Weights of a small GPT-style language model, trained from scratch on English Wikipedia.
Size: 6 heads of 64, MLP 1536 GELU.
Architecture: LayerNorm before each block, learned positions, tied embeddings, capped logits.
Training: a variant of Adam for these matrices, 425M tokens, 6487 steps.
Each number is 128 + 32 x the weight over its row's rms, rounded and kept within 0 to 255. Layers, rows and columns count from 0. Numbers have three digits each. The size before them is the row's rms in percent of the matrix's.

# layer 13 attention key, 384x384, rms 0.0553, rows 372-383, columns 320-383
091:135057137152175150115117151089097148124146154217107173161127167099121135102137166082092127138129160128102135087103148091154133134171171082131108159167079165148062145101131100064135163168112180
086:149099169135158148149136094127088086176186088201077125116188140137125127119118167119133145097147144156146109100143225135075137103158139112170146110106101160110077120108116082116151137111137130
095:164107116123153128106122161137165158112179123126095153084113101124108087118098129087108116161098159164121125164116104092141120147162168061137133098139112182155091147093148101092129125121110152
100:127052109153113153128157203148105116114149142179117166128099129142152148123149160095085130142133138153144111082142148156137133152110107049123116103100101128182103183119115145085096152143116128
089:119101054103168148110129154132164118190155144179165134145146163086117159098131134191074134149155112160094086099131151117104112120091175099172104129163154171091152199105042125108110176144165153
111:155116208148121133177115100121140098130131142169161113172152095162093129150098195086129132096140129109128130113158136132063104102107111086066154129157101051136115070164106159133077133135143114
098:133104101124100110105100162169215096069131116118100116141120120118087084079053091168113180126141133139086118128133139118121141136159109061130136067156156140107161120120149115214114149110182114
087:089146167141086137165177099187138149119125129159125138112087147160108106127172116064131138142153122110117156132108134136176149139166082202179145154058146118144126145130132108114148080130122150
091:171156171133100153132098084108087097117128116086205111113167128170097174116164165132186146116093136112127158131109110130117121073109148146119137168093123089193069092127116142145163107148082138
084:108164173140147103153138105116094134147146156171105094104169140118130132125142158125075097114093129148222168158148130147101097155132128143112116143127115105140178171117149171119117207102153126
091:133119101056112148113168163119110184121138125187052145111113168124131140139189175118103098177116122149102116092098122113158157110161124139218116164144136173151118183117139136104106109127100148
094:073085072099078070114118155143141125101110111142119156178117145113139120142112160126148087219144106140119123156112139119151144182113127105097131135157128112122196137150113108108034097117090115
# layer 13 attention query, 384x384, rms 0.057, rows 373-383, columns 320-383
087:112070103123121067105113093123120127125114146147152134092147128123082134170125165100132170147137149103204135151134178136094158116120116156191165157093184127182093121164123063095144179120149148
097:154123071123135142202107147152164142151146127108169085134146111131103113061117119135200183078115139117142166147074129130088171159116104071151124112133167132168092059107135111161166106164130200
097:109064114163120112162190176066097133123134199159142183125152150113161137128157095106144182145099090136117145091095148147111171125068104158166149112112137196178037121180080126073164089128134144
088:080158140119118149095137180155139088113131121143089129079151134126118170126145128138126092117100123162097112126124120139163109125131135103132115157124090136176148119163100126111118082154188122
114:131064152156166106160051115076121092082136075143103123161140079217110148145124186061155115176154096127179149104112136127075106128103101173065165095146113108157129163141079156104126145113092177
099:107063069179127107184092229153115142118147079097129112140197139088103134157110135152104218122083097177056138139140125130130149166146161138103148125155156141132118123087134148138118163052122107
087:140152140112101136165115157137114125127186155091157121179098117108153093189076093058169183115088086068120156108076124146099105119106121185161146069096083081119105141156082074104138098098077149
091:115146149098107082096089144101078099118114096117109107131164137130116192156099116132141097139078110111144113081190120171103097148116105146098085117127176142135072182183082110065138143184120167
082:126144165125191102143154092141134167116106119125162106137141165122160073110131109149146104143190158122177185132164169123102155100165093180129105110094130131100192140175186142145116153124123187
089:116133102067151134111108103193134128084140159124107100140127163165142158119176133088098089144097139155139182130140148121141198115137128133196159173087121172118102113163139115124140085170122131
097:119074148179133194156110136073055148122172105148119124127138115131139177126139157088102089143142094127077132142048121101143135098154128097169122098146106120091143109067120121143049038043106117
# layer 13 attention value, 384x384, rms 0.0466, rows 320-383, columns 320-383
086:100174129163190108122087171087064155138142154077074189177107091130076147107165132058057083112143170110121110096169157157093130139135118125088162128155101094110140059086136074099178128137121081
083:135105132139084191112148113103185121072103104088159069127197130129193143103133107135182153113132122178138088146105137130158087105162161161121123146091128157129112138120146107122179121173120105
089:140098129136149168165091120140135155103145125110183127126140168111176085107114133173175106105089152223146118079131146143167102135193091103161172161151114087103116153130072056059065118133148052
087:132083076100155131153161102073098150130108118168188155081136159176098159112127121160113178090105122155116124111159108126110144174223138109128051146163133126097157177167140149158104098089145207
095:082142089177163136082154082144027169124073134107162146170122139155099146157156111104131131065118178181113145053128105155139150112164071133147129142116121204153111134132208151131097130160120132
090:088136162171060126095207121136147068094061116151066136140065134102091111170183107097144110164089123133100121085081172068097144157133129079144072178135109097125124161083144119131145127099127053
085:109101198098093117076155109118153110138085109105102097130121117145080121165073131115079111096161193080131075131171140071151160134140131090149174110080179137112172163144176113136174119138117174
088:084126143121108142085173140127134109124106138137144092156195125117051135133123105157099122138143171214127168098087097163120144158163221134155131144120100128128156150082127131085106086120167111
086:083174107164099102157094144196140088114105082089154103144070193137133128113074112144152123161145055138155078127106160122101107089120144161066125139136163181094132099125087098105114145161113106
091:158073116124122117183086153153126178146102100148081077176139159155111168087150209090130158111112137097140134085121170103095127155107175100128091147147184124148112140104125159109130120138146043
092:207192199130124180128155094087168190151151143145082120138132075132122140137172059113137083125142153115120115142153135148174110195101171097152118129148140158105098110145187109112130096224119043
088:087203160129124083170107126167174161128121171160189147127122118159094136137129135076121134152168118214102100106081121115068151142128150159159186130073152130102113179120093095115132118158084128
080:102183137137111143065124069182119090113146156113144140086123159105159090152140056110100115152129100136137128140112133152106173108081129145141127108112085141124131145180144149142167159142097137
095:120087103102108121122082169139122135118168125130126118146120144129145139114149153145126110110138109140136138068138157123136121120200077079117140123111091063151186113104109135047100144075069065
087:113145117077133152094125120150100122107197090144152155146089113125120091112078110150130160160148135118140150105118099186126158164149090137122126113134098161111087134094099123153114136143157163
089:137104121139076087146154142129108135128110158191179107146127161107118132124118082114054181120112140131137155170088150147159148150106128114096129150179186091116122097142061158108127136099154139
096:161132119160038128130118163203165113111085172154100092070152161149134157149166146160135047172142117165125022138098164103176107063122167114150130135197184126118121109148080112076137126107129101
081:081151156155068139145146146169124088115100187114135118148093138133075091079098140075093135228131170150167107158121154125127146106144129111105146092161172114127124105094129120093149126114078105
087:157152171077065107108093105135199086147098132121172091165090184147127133138149126042155089151156107126130066177116171097133041131154111114107176133077169121144096124173107085175131122056170135
097:158101136122126173137118083086142113053139118135141169112158052085065100116071153067110112095127104153079125115130088202203097167072072112167138191145114131155114133118141149092131138157189051
093:103060143174107151122099131113096129174127171149144122139110148112088185148154149072124115059138147083120128136160179059111148073184196115109118106075095083149121120079116168207123155146088084
096:139102102063144115027088107101089102127169154194123120080123044093162097104133118142112191135108132150126113153142141109182126071183130182095103114141048080166138129120078119157200165129120138
083:128153100151174193161223138132142162140106098117125170107095121092135134066083172139080076172101074092166120143114130139179114103090142142158072158160110085147031164163088121174129102183165096
094:100106140120184170160088152099118136115093173146186140133144113152103149128148073143180046167133109137123146173160095185106172109081210173118113112151165058104132129118123099091108123197162167
082:125191161110097169019161136137117110117084152121083154142119192177110096153170132145123187088161157152119151139131168062101153068172124100111135174129147151124152082097147147031091133104140105
092:141058092137121136106170115120159137149099132126103074147084085112165123097177117087229097116128126166134105193180177121128140042140062119146089084090131084142126124135134188143131109120154171
088:100166154107071157152201067163192125086153139106144130112114151141139097135109123174120105119167168147130097125145173113155110041067133163136162083158128143130101174133139080094131118147119143
089:086075065147092105088121103118073074114107138169161114135173099090096159133076162164139160154124123111154095159143166182180113171144053147180134113098087124118080202118117200127104143124148138
096:119121154119077206120110131166118117121124086145126080162182136109068151103093153134135095119083192099113113045145159122142112135182163124129105151151171137132132140100135124048231143188082177
083:140160176162176194141155116048125103141101114129103151132174054122168096152170116109144105092142143148093128171131103091158124095157146116171126123105148130128082069174150163122127136126168124
086:137139125139089127121121187105133134122078127186148111109069140163082176130166136134120151114106138180095106121147142120079204143166131169130066154137122074124104125152155092187163147118155077
096:096155061078130118165071143097142122107107087072079138203132089100178144086108113099040144099138119127093119123134113119176175093112175141132156115116103132166132145100163138181116127166128109
083:145163099114142121112154086107107159116152151248123129126168108098128128133134154202066110116132143087117137157098078139125192153122086145152177100202081095147082011148128148144182129113158148
090:085115123141129096150160102123134102111131120097118195085128115129127111165051172099118131179169124137086164098138133163133133138072103154132118125088178148094143113178128176147153129132159107
091:157191109165134175094129153076115126117076099088119125107093062095107121153120172132082133154128102124098121127148150133168145152134078109198098152110104129158082183107151165156109131187174091
083:139184129096141142149095171146107078171169116090107118158110245100093144138089113110069111094146118121086093114132100074113104117166185098089113152131152141168139167094127159118106078145059141
087:136119127179105136148147110150106105119094133134142135116187147145081108123109144075136109154147193155093110162098145148143121131082119124070221171142153131153096090149106138143136115071105075
087:063088104144085138142089167096104185163100131110200121185159102142017129160117155093080163092144141131077117096134094136139148103160146182131138111081142128115153210080186147088099139136124139
093:142183118161129189199136126108129124130113131137104100161187085123122174102138112140090246123160121108120115108142130150219179154142128126101138107098133115137147144112110143135150101154117147
089:139068139138158165102127105113151188203105120129097114151173178100174115114150126083170125130127152134148064068097118140157112146111098163159194170116062143157159110134080098115121129094125149
080:082104142147150105174067159148132151198135115100098089151169202105144143080105174149095150159143146128130220103132124114108103105130153136135096177074095056158132149116072084147145102126142061
088:129122125128180169021075099100019119110172100200122150162154131101087144132082114175075124180102180070102180112159120158114182133106129132144066109133084064139130147082188162144193100136120072
089:170133147124077126032127103112140190162130151180121122103113141165128135126175116128155145114125129111094141120158100122077148144188169088136138086181110061185128100137108118135108111102121119
086:073109165119085130032125140171159198155130138145095128140125142161071107150122056106128136187167137210117077129162146127093109128119166129137063126175132129098159210167155101061124111167133176
086:097074096124213131152093105107076162108112130104142150144138151161141142144105125116116124127073127156104151044115112138066159127114188140115097132089104144067140141098140096131131123184124152
087:128173184087099124107127121144121165091143123106109077088130104121113150145127183090091107056146154101117107129118088133027121126118105113108151137111157149145175139136111144090141098118073174
092:131066164147082102077071132101155117197143139132161132134199097110090144115135112126153144185172147121114117140123144165199056136142175114125165146130133141127122139134115168077120150118154114
091:116096105134149141087102074096094128120120153151188185141164065090116150177072050109147166195152198184103202156158078195138099148128127193134027118139169155128160121201133170115167125091115113
086:126106113182162088161114153071108127154136136150185157116100154121133173143164131122188081085125133082146102130145168147143150100088111120076114124094108077082145146110109147084076154131098116
091:105166154095087143089118116174147146109131080092145100130091119096182156096088153089124125167151123111094133164173147145179174079124144128186093155096130092189116142136166120214129132154154171
092:132108146118116191162150150169134147157137090137107079109152141185155106133101146096162103074135138128165108097165091128132102142094183103148112117125152154058121162159128138090097087170101187
091:088125140165175118202165107139154148151136179114143190101149137106120106095187102146047150159110055176146144133128131077129094094114115149130132137125051122120138141141129105158106114079146160
086:166145195099135090112122112116172107056201099105043119166176128142086046119067140088113112183170115158123121135117094103127040134103149098072149099094158150100097130165054117117107109076132113
087:116159124076117153117117124203087125115102096086104090116153156168150101089087187177146131148148186133156046073110126130144158095130127104105134155062145158118143135134114133050152147176078147
090:151142066128103105159086123147159195125145147138149151128105065109162141084155160185198124093144102102141078121098137220126099167162128140071184153174143150148090070166095111094147140140127117
087:112138137127096159107084094139138173168100108113107127151129172110141117150149164111094128140164098131118197101163125100164128134086158135128112081155118127148147162118195128144170105124164094
083:114115164056151138092128108157111058167149084080134137139158186133174110092117126152119156122162149085125100145156108124144131126151140096137157165058103176162125103086088135125073128172115163
089:137151135169174114065082067136170056109101122127192114196108155124119091162121068071167081221110084181141109127069112094105091116105130166038166132057158146123180125114097135170128110078177132
083:159059125139199090128127115047143118082100078132118113148061120111179091177160128111183159112121095153128149157136123145130139142162103103153175102121091066128129134135170162134140135087168048
090:111148107105055169116115103127168118175131136066088167153098165154129132110149140147085149101141135108127120148107124168129134148129135047140139124157132140169128145110167163201096126167117059
083:074085101154080132102197142140130107128133129124096103146180073102145088137144143131151185170130149178108127078147099120126102128185111141088080110137118180094134179141109186092134150116130134
094:158118122137096119139073112127173126143137116161159124110154192143088120132131160124123130118091065156125148125107104173108052135156101099135068162142138151083109213135077165127097112117115143
088:155159141115136126093109179149105143084198119146126120169144118088129153105129105084131164109145199052147127150116131149120084101147162129069107150116109128145127119070147137119126156057035096
083:082073101085112116075064140105082129119136104199141151131052104087166101113136199162116164118076183112121118141128148166088122151165061088176144162113085129126129097051139145119164145190141107
# layer 13 attention output (transposed), 384x384, rms 0.0465, rows 320-383, columns 320-383
086:088188110108094104108149079130150111072142089166105069123131107141110077148101108171134091166126123137083165121132108079157127121155121098183128147110174183195104133139165154112168091142125203
082:130122115115121144137074114166069127122166177103123171168103096131113135098154098091124082119077091106104132143136088085138147144175162169137111119155146119079136136141172134126113204132223114
084:094173168111139072139159099131118119129138140144104126110133110149114115156134141129103184124115171096139172181148088075118135116149116151138101129176120159146144078129103114166218149112126184
088:140126162158089188103106197118102131084123187162128171148113127120060082115137125105095147152177128132121151070144091112133167100044122154112160149102132123114119104073115149141152191163152137
095:129093062139133127134150138099139137095161136148092162181129145138144154082088068196132138170140086142121107183168082042137126098119155212157119146162139115182070135080031163162168094096147090
090:155166141109115142114071115113121099117158109128089112162131125130128122127128122126145148081144122216171114150092095166128125150124138151138141095140138174185126121130068144129068137136105178
082:148130140141176130143107147146116181154120112145161159167085176132138140084145119171176116152103030133133174154104138201170146119099115078146110124190108169136134139102140142163023158088058045
090:163124107158144117145106181170141129154145129126094133140140134181183120160110135101102167163140119077095113082142119084151103095144140140081104152107147154127070088106113099164129109203134161
088:173147106101130141148148111158166137136140192170151147137122098121180149122140142135146132123097156114088173204120088089151184213140129069204146110104124083127102159133172120145125159104182162
091:068116139110132153117123127147123110125155105082134126119072127126141140190114135163121094141135138144106124143160109081145118143141123160132150185087131122100085134220126145110128124155122116
089:050120126085164114155114084152119092143114130089147129074120124106182120160107158150122101183081172127153151129108165163165143047153076165116122163151166141145144098139136142117142196112113174
087:146115084146136163095117152160082068138131083133075109139107109092166061142130108147145127083183172114124211103145117147182129181111152202090110154156159099076084113157126143138110093127222166
076:190134082131124135163168098173137149105095093140102121161106144147114149077159120130146132153102113106132107189149158177158093121189097075101154148113132123149128105094118137127089165082123102
093:129169085147138096099171123128178142138087114147119074114112137163057120163164139123137213167187121133186151161155121107097160130117130112116167139156123134125123118155147100139154156151169180
087:190131170126089100153117143128123112171085137140097111079168154112127102116112171145167141080091119116161177124118144139183109126081121138110167084162151154160131136143132154119142109077095108
088:162167123121138149131117136130131125104123133149116159121150140151123136111173199132113121054113144147144129106153064116064106059120098126154153127120149117116167111161179124160137109085111093
098:093107106098180095168089104168197088195120119144131120103080109144150144102099107134118136100110172165082153144096106170089153198132124102106102109089088125125146165132118124106137138147122137
082:151143120103165121117122078157111107146116095150109157127137139110102178123181096200127184090107067104114172162116096132111133144129128130170112109157131107114094151187139148144136237105148149
088:116112086163135087121092157172112133125154147178142165127119086107133122092123121151119170090065114179088174154145086152145182172084127105141085173116129123093117137160147133096084068150164154
095:050144094144084110134123142139142115136116126123111069143165142123193120148103134104086109152088128151188116131149126137078071126185178135082128115135140135160131131154077110104178058135099191
095:109129161115157100125146131118109123086120116103127118145138156188133110087099151170071120171120135156127101102114100107138127143141137128140170219114097068136126141141157098107121120139138092
094:069133168168164116151168159088190111145130113138150098137147153147094144140121127126102132106165162130126121103113105162122133104073176126136169112127183114142168093084146118108126106096125122
079:145124151145077083172107135132104090121201133091108093126173158147140096135139119092127165146095144109117153170105123173093120118141106113109158080118166131127198126085143131140159172100097135
093:128143122132070148134147110175138131158113115132083128160154110125173125113108136130099132145136181128151096113112128131154118133160111166112133133100110154134147158128136161133129177097156148
079:156111111093151096161127141162177167129130114154145073144124113128115200128127102125168144091107094177144082105106102152153131097109080072155146097169132143164131169121111112177069072115135128
090:124106136130119106120139124119096132141153156086142177087143131152053219105111099141061170134111108112131050134118124120114139133155142116148073196134104131113148158139087106158129144156138070
087:129122178118204120170095108180114155191098148187135160153139103121131133084102123115149134156105125084110128148133135170156190185192195068207116094134134101114185096150147129145106110124165094
087:130130138156159107106087162121184124131200086129128146065128191117138140116143169161118121101125124127114113152137086047128134083123136125108184112141156156123135124150149101110106141158134107
093:126126127144131122140116062098129156106137115071155148166110145143158090157125131180126166144132069088210124154101086096054150205185147122164180076131103110139066130165120119116071171121088054
079:083165100078051078092127115123072094067151140129090121086135138118110148073114132098129138144162111135104077123136203126119075107089087146084173158157117167179220148089092138143121085094157139
083:138120169063090190100187142116097113150121168075122064125094144121146095159080104133107137129183156106139136091098146099134127159124146125141162168137134150104128112091090151130085140127110167
092:120095119165155128059185123157155131082147170129148111142145153159096122080151092133120165110159112075205147178133142079155106188122112050086135075130165123147129079157108075121175079133133109
083:064120126129170168107097161091151106099099121084128094150161146102140110122137080090173143101116151175143134098157131125116110086106118183120162095101142129108140168098110147183134162135070113
090:144119127103059148076135119143088105099113137141098112233142124117154101085119074104137098100071115117163125168131121089167144114144094122171158140158108160126079101104111114163098057093084115
092:165125110115103095094132131177164159159188132118121110085144148121136105181088097072143091134101157143174110104084135154103126102155136116118150109148159101124154114114089111071130087115054153
082:160137116152141103111119099141129163130093139126123150162160106148106118114157155134154171168097103087147162125123128104105147111146092090164157072118123096110077130198182131097134191104140112
089:111176158056153102083105086110125094168110132155097141169065120109154165161129111151170105073109102090123151118117107135104115111134117125207134135157128151141131112156101145108151081170137089
086:119124112136129120093145150129153095109101147157062073138118106151139146151181159141102045167240114193110167101146134075094091170188152068095125144136084087125120116117087107105102084170158150
091:105108132102157140088130074145126124112154192126153140130117165109140091123123140115133117099114201153170155083149085024080120150144121080178136163165186122147113142133104125122173179118146144
088:107105110162119068099123194102138108078181070148133144173077122145106091160145085139168155056139130155128110138161106146117076125098112145100090156173177142118056123119111109135170106128109094
079:148177155152132110119174099101130131074157132182138093202096121191103109219122137095149145098159122156105119096174143093135107111153139089151162070141154133100137110167173137115179100137138155
087:115146163103090105194127118103161136097158119078146110170168156158156100188116140145142147128131133135147094073115164117127074098145182172100196086107177144174117098160110125109141175115105104
089:119121141137209125178133144075113099155097101127136099137174118084113116120097123146114130119138134170145102059121078155070091086053117191121099168152166157099089124106114171173190159103071110
086:157131097141174125215118112128118103133128110143177110122109092145143156066076147141129133095197122106106177169147168164174175122106100117150176156136136142094075076112159164161111125079109144
085:130110125134091148151184146184206115106139138139123077156090111160095104120139102174120076148174158124136116148149106087194128134130124110154107164122129122181146138083095123129134154090168109
089:135140142172138151130053112104082114119047095106110145122108113103154124088174141131174117182166086099128178154088134203119148179125128114110116114122104101108093126133143132141079158132066057
091:118174057125173071119125112132145112120140070165104136133118124180145136165120180144076101060081137162099127112164095110133086105089106206106132114144141118123069159186193118067150102159129131
090:180125133123079107115163109114110111143097122142081117141148178169165121133137158148165091124135119100128114086123197142145064035119135109110158152146096118157089136114098117172108081149100080
086:143122158085082152090200116143146153092113080121107117126122071161138089168142164189100122146138145154119074144096148158125086092128163110162148145108136135142168148105146106153119138108149114
089:194125111131176077151206112156136128135166184082132144116150170147172143114091087126108176133064111056176113145101139147106153174144095059122138154109181158105097124109117142109122118096080114
091:123102126154097142138106127119104143114132161148145175094116125048091096144128149180154133168115195142113141097126099144125163178189147120091101168088144114143119189130133147099119235163148089
088:131145106128129114133107174126136105090155099120133120132148137133117180128111177097178124128139149110099132160109129169176135157122094105094148081139181143124183143086149090108151176135098137
084:103146070156115117131089115127116121179075135121158203130101109047096131138145146092172085095120079124114159168147152153107131144093089135172088110165095090112167131191194140104146099140112114
086:125092155122156086097069115140192151189148112150129165139107137097106151122119090152168119138113105083105203169127120146132149176133139070162125058205106089084093151148151111171092182112142081
092:082168122146123088056130087113055048142152063102120069085180132111132127092141117080057063139104129123166184138129090059094164145096119164139103138150115169097169142122155160176142134125157149
086:127097186086123112149189076149068086120132172134061104162158120149091116140117107127167086165097152114102121085116125101149111153154110141152122140156163118126115109174093148115120212118066060
086:129117102181147082130137157157191177122192160180160171161131095121127094141101135105137134144063144125135133084141127096146161168120143071123098139122152120065069115087181095129181179123174113
089:173116067102153182133151152141098168145129102060095180152142127133133162070141154165170195012150083109172159173142124161169134113125067133111128101159076111093089125121159138153072202151130160
084:119137139120098148181125117113113090167120129169133152074189112082101163118091127132150112111112151128177104100145148109156109083084139220122096151150118129163152124161124136130109049124129166
087:132155184120212094134093114141080122101134146179129071149163133164120183094143122103146129116094083157121155129139072027094118141150156177139116094159167122154093115181080121107141110135132128
083:175137116167148098153059110101109087196094136142139138110104144125071138061078092113121111101083098128184153161140109144158167092147146131139178166145065083164099134114144116164117120136125103
093:153123110136132156165165138159098197160042147134112113111113143127130166132122212154127115162130098113118143165140123121138132111094135147136167112085078090128126134155152106101096125152118081
086:170133149147151092126096119097123145121134078096144150096122170160098096134155171159128129150113086142112116093119144167115098106124103130137129126080141131082091149190157151101129139158184150
081:130167135135150114123098115115198112069164145156152065128173136133111127164111133107104104136192153147127169113144095093148128149115173171125145108121136177131107133201151136087108100116088137
# layer 13 MLP up, 1536x384, rms 0.0584, rows 0-31, columns 320-383
096:167129098128115103167111070094142112117140107179119118113149097145142129109098170174170189088114113192155132168151146169135117128149126192190105112105097159162174094145078111157139161114136088
099:194124092124081142134171113133157152099117087107185096182141112170164140081089123136211152127165171142134147126112106093156083152113150117130110067153178138120134105116127100170112166152138087
098:123200121134128112063133038119181144118138130105137052091181143116128138127122123133132147095133126155131123120090178178157101145112088092157065105071152146058104154184090141130071115162152114
105:154149086136094066167116156108166147083136087110091121142148162147133113178060133125153143108125115130110132119136136158097215182116146126113131124112136167161162106140135170123141133192111095
102:178157069199123141097194136096138127124083111173140130123125191152072110127112143110078098135178144082139113119120103092080181133079170154123121121125137095137104130135163180119121090121169087
095:140133138096144117085184129156124074101126137097117085176067138182107139090100182159185141144172088137131188169134158155093099088140132108119107145090160160122084101115084138144112131113096122
101:130089160111158127173198134130169129078190127105114079119175100108132166151065131073174109174150140120157152116135117159164149158120119161126104131136071137124100149120173110151101120114135181
100:139159103123060107126126119154128114187201139105101086191168099174075133087146108094145115151121112108139144089156157166129097101120100135122064127127088070134146067146132141139123163140164059
108:189161096114104146136108066102210126120128073136155078087109132124133129128127139089124155182125123066177078109092151107099125138096137119097126108114105108132138144171112163128143114158136138
096:100182130108112110062196136087100142088155134133119112107119132140131172103074132159091136157164145114110164117149153101165098124144113104136128120141101103083177048150130068074118129161089112
094:143141095143154164084125091118134176088125111120089096126109136150072157089158101117081101185127117084225168115111112121193066154141155133133113117136140095069089188166155164126109101162121137
098:169125058145133130138152126154115091088148102156138126125123103098201125179145082082152148105173170111135136159133145092112106131133122141165153150144113141134108102135104097156130188129096145
095:107137126160095091082103121112096157153128116120133115097154127149070157123075151178124151173142124171168097135092169155159186122078153184135159094095095162121074086086125084134130173217121117
096:113073122130112125152104151153087082113140136176096090181167059152110092121162063101135102128123194118143089126151191140114127156073172185136130159136138115142078138130166152174083122121113158
098:164106098108126158121103000137140130126183103091129135092143111136155066143079124112114162153191168099100096089128180112080070255095105128141139090104106104089130194168099168134168133159171098
096:145120113124069097133112108148154155148130156087099121109163134197141180142159121154111117088132133135209118156155156124113157132112152085110064096120172124136095119120111086126198175172142158
104:113101125100111086101123091109128118144139131113109141124068070125191171067106078119194139150196167117135157083093121140122126102163136063125153071201111071117118104135122154155181121084109101
098:115127156106105128140093102129080207112114151134146145125102134105171109165113131128132157125123094127144156107102129143146100129112077097122155080141084132120089147181092134123132134152114150
100:208128156111161104121128100129172081139108155136123105073124146075123187116104050086169144121094107172129125175131154106141091147144118101126216138098148107148170148161142109152092163146179133
102:137162117124136119112087135146160127109125039194126113142110094138161121110110105122104118103145156203167106142117145133116167163091152138138104142149152158145149113148068149124146130225157135
089:105109139107131107173099136169118099138132126076139131117075208153134089132159188154067154057189146176135114124120152155101087101166134132164143104130134121144070113152125078069065170112146168
096:157093097116104115099125088093151129095074164159135045128117146077148130071105141141123114134154145093114140079061111113101176127138095145129169150114117142131115140121154150119132163125127151
103:102129142170102070137086112074126151115182110139187166165097124150096174122095080132083143171160129100158107181134133100162072176096113190126076076082165056096135118165145136115096110103122124
105:106143128142147094116130098152147159107165071165147155099094097152168187059149112124085175161123145145146122155084132130100112136082125152155083130124136173165167107094146155067162212115116122
099:194144129103116064171182141145095129136122094109144085124157130140103103065111158142175121164111149135156144096092105100110140117111122113076104094158154134132132130136119138159107102202125110
097:158168143104108065123129103098084126149101097146124172158066157159137154074133161105157112112135140070141109133079182136106181149086095094071159157110112078081193166152132157152132127074144110
097:140149127151104105174114112155097097136114122073083113129139133132166134129106163102139137112128116125158113052127086142168106133136097127111111052097140116084168133092146068094129151122161118
101:202122174190143130156138178119141117090150143128106147109115066163096163102150187110102109117148069110142154118144130077142135154157079118089105108092091146132125092120104095151200160125129151
095:154049145053166110142120125118171109149104170074201199176108117116105164098119146112170115152172136126104102072153072138127155165152128111138168102114152144152132202145149138117120110121125166
099:130141167150171161116106152133145178135158163119085114132109058151198149146105123107190197151131128179104099098164148126128116190115143136156147134134094044083135137153066126125077159110140092
098:121074058087126117110149161114133106089149142094121186140171072118092161148121139104143127174149147140156118163085111131146121178087113111126103120123121086151129114127106101186103094157097168
111:168102063136161140149110133102137089114098154161170122188108159152123130106089081110124080157141125118181163066111107142137117135045133109184098140152139122069153155118140102132129133136149100
# layer 13 MLP down (transposed), 1536x384, rms 0.0589, rows 0-30, columns 320-383
097:094121103196114159087120125096135140171207176095147154144151103116164127135151143134090145185114064140121160126139150203126158135203109108118080122144099131120121134178146084120104111054132137
101:091177136123168087113137095151169072113179179109104136137133126146109134166203110129157062102131135114174102081109144119133093129123128122171110137134117118158159106157134087074078121142104154
096:186166137158130171089138151071156113165146130125070134148066131093154121171125112167158130144136115067107122081156151123136079140172151068164129089104123136093102137126138088140106151167159169
106:105137097105141092184168102093110148099149095164145111124113146165109082137117134130125065063116104164160081102153157197122113140162102124179111105159079143071131148038135159085139097134185100
107:150080133114120179100077127178154089172111146165145133134099093144163152052154131148121090156141138119141075108079087116137121110168110107146115168097124150134127122162129139127101163135147149
096:151074080158121134114180132080140178102136080160145163110145172149193085132127025159134140168071135081135180119092136141147141167175104085125119098057166073094118148079133125157159104174120119
105:160109121127118118193152096182119149123134135104152121065087121135124163164134135042101099146159054080138104195148138107107147068130110095123128123055180165161194086061085069109099168165112094
098:097149121129150127180108138076175115116179099164085161150179156124107089117152080163107102135175111052109121170134161093114146167129141140106159152192135133180105164119135106138186132103139119
114:073132134124106131099114075164143105190129111073119150159088133137146098138140097130125136131166084123119170150136146068182102130110107180185111157157148120148171171107105078172085120140131141
090:117080157101122082094087150099138119094137083116182122151124166207166171132101128161178154148161054115154133133130132097143181117137155086146133128116082090135068156119100116116158117084169159
102:137156136165144120126081121155128140104160101128115132132136069096154075080122125150108104143157154153226138060074140110109117082172142072108137049115089118143146118118140134122107176128123108
105:154062120074067106058107151122129162089172068123122161142143127190110137154142123101151155168138141105166158143097158118089130166125173119123163118129078084144117102126119144170179069128131121
088:127125135070118136139143143074097186122112105091142123101099129079158124128157125076164130155099112124077120160108176093144113148161106114116143142101038135126174094120113183154152100111128168
095:106159144159158150140087126126129151103174085135112131126119138121145213167104091115121146155135122053106131133116122118146055113110145085116094120108126138174180118087112183124148164184123102
096:140129106097161148129131149161169175171130114102144158143149118112086139105113132144158088133122139142120122126198124153100165111084093155145123085141157158098205167143088163130182098126092129
097:142088151157120139158103121121140036136107072147110108106134176101106103145116139181145122205128136170161150081147094126206114124126163106148157110097113121106167183120112119117121137070089129
106:145128111137148113167110149107143087098163130110128096094125120165143138202169092157119111126130137071142073061094154065092155044139113116143135150126133144076121114057071092107180161122139112
098:124036126160041165123133171157099126162175156127144158182115155140159107125100182115104120121132131128132181157133114130062221095138101142166077148154127181121128138112136108093169139087182167
102:103153135158109129143118139097124124117104031132092108112211115083155148111156170146103154152141075082117119191129141132126121105152116169140087157143100084177150119128102140131127212099153219
103:143123130159175113187147164147105165144093155180167157099141124105085142120114203091153083119119114168130104130097149072085162141169155059095153133086123118094099078094102126120096125148154146
084:118159086138123125115137122151148147151053144115051148110158110112103095050120088080127095106151136172122120128119117162137172113083077149093104147064110119162063110115164151108136157082123095
097:080078129115051134141119131171174105169090154143113177172134075125137083141147136089157183123119087140181106172163110143144079059104112127162134109114157110088103150185099128112086115113120202
108:141141143105158113119162169115088109174068138096144108173146115167132148164156168121143177089137095176127117093124111070085059115139101081129141094123138117132150064137073119118155170099119126
109:077124162128178091107160115148141119155155133091120135127107144165053178115112144130143105069174067099175085136122131116163126087205130129154130148190135129168138097173169106078084079089136141
100:107137121115125092154187123138140138131119187083173090166135149116141124091134175114076091145109084166105122130136111114142104122134142122099122099110059129129135093183135119125156151127154166
108:128144102120125135142086177140134081063100097110095106155159106183096150142171111167150121138121080173162086073147123095090119114102130087101134056125150118114116178166167133121163119160132087
096:127126135128102155079162149166102209145057111126148182085146131150133209167122123139112116162089088090176135132148134135169180162122047168122140097107165172083102153145085142125047178068118095
099:113085109108087153131167122084125108081128093178149165079164208124104126164077106136206107151052144155161054135142108070125089178120131169106108135170153091147145108159106102105119139025134096
098:091136134182174094123106149118105141177155104136073150078125100112112108137126104108178111127152107134119105174120109158152136154150133087061043138162180115100057094118087111149138123141143135
097:081123138157082137132128078082161121112120104138141119143134175091169131058122154169130137099107156161147156116181109106133131081144129125101167147167097171107107066117089141104162164084191086
095:096152123154120164171115062112111136145097122143114063128116106097137123069091179099066121164129100150074138145147158141136138119128113150111131147106094098146113169122165131120113126110141129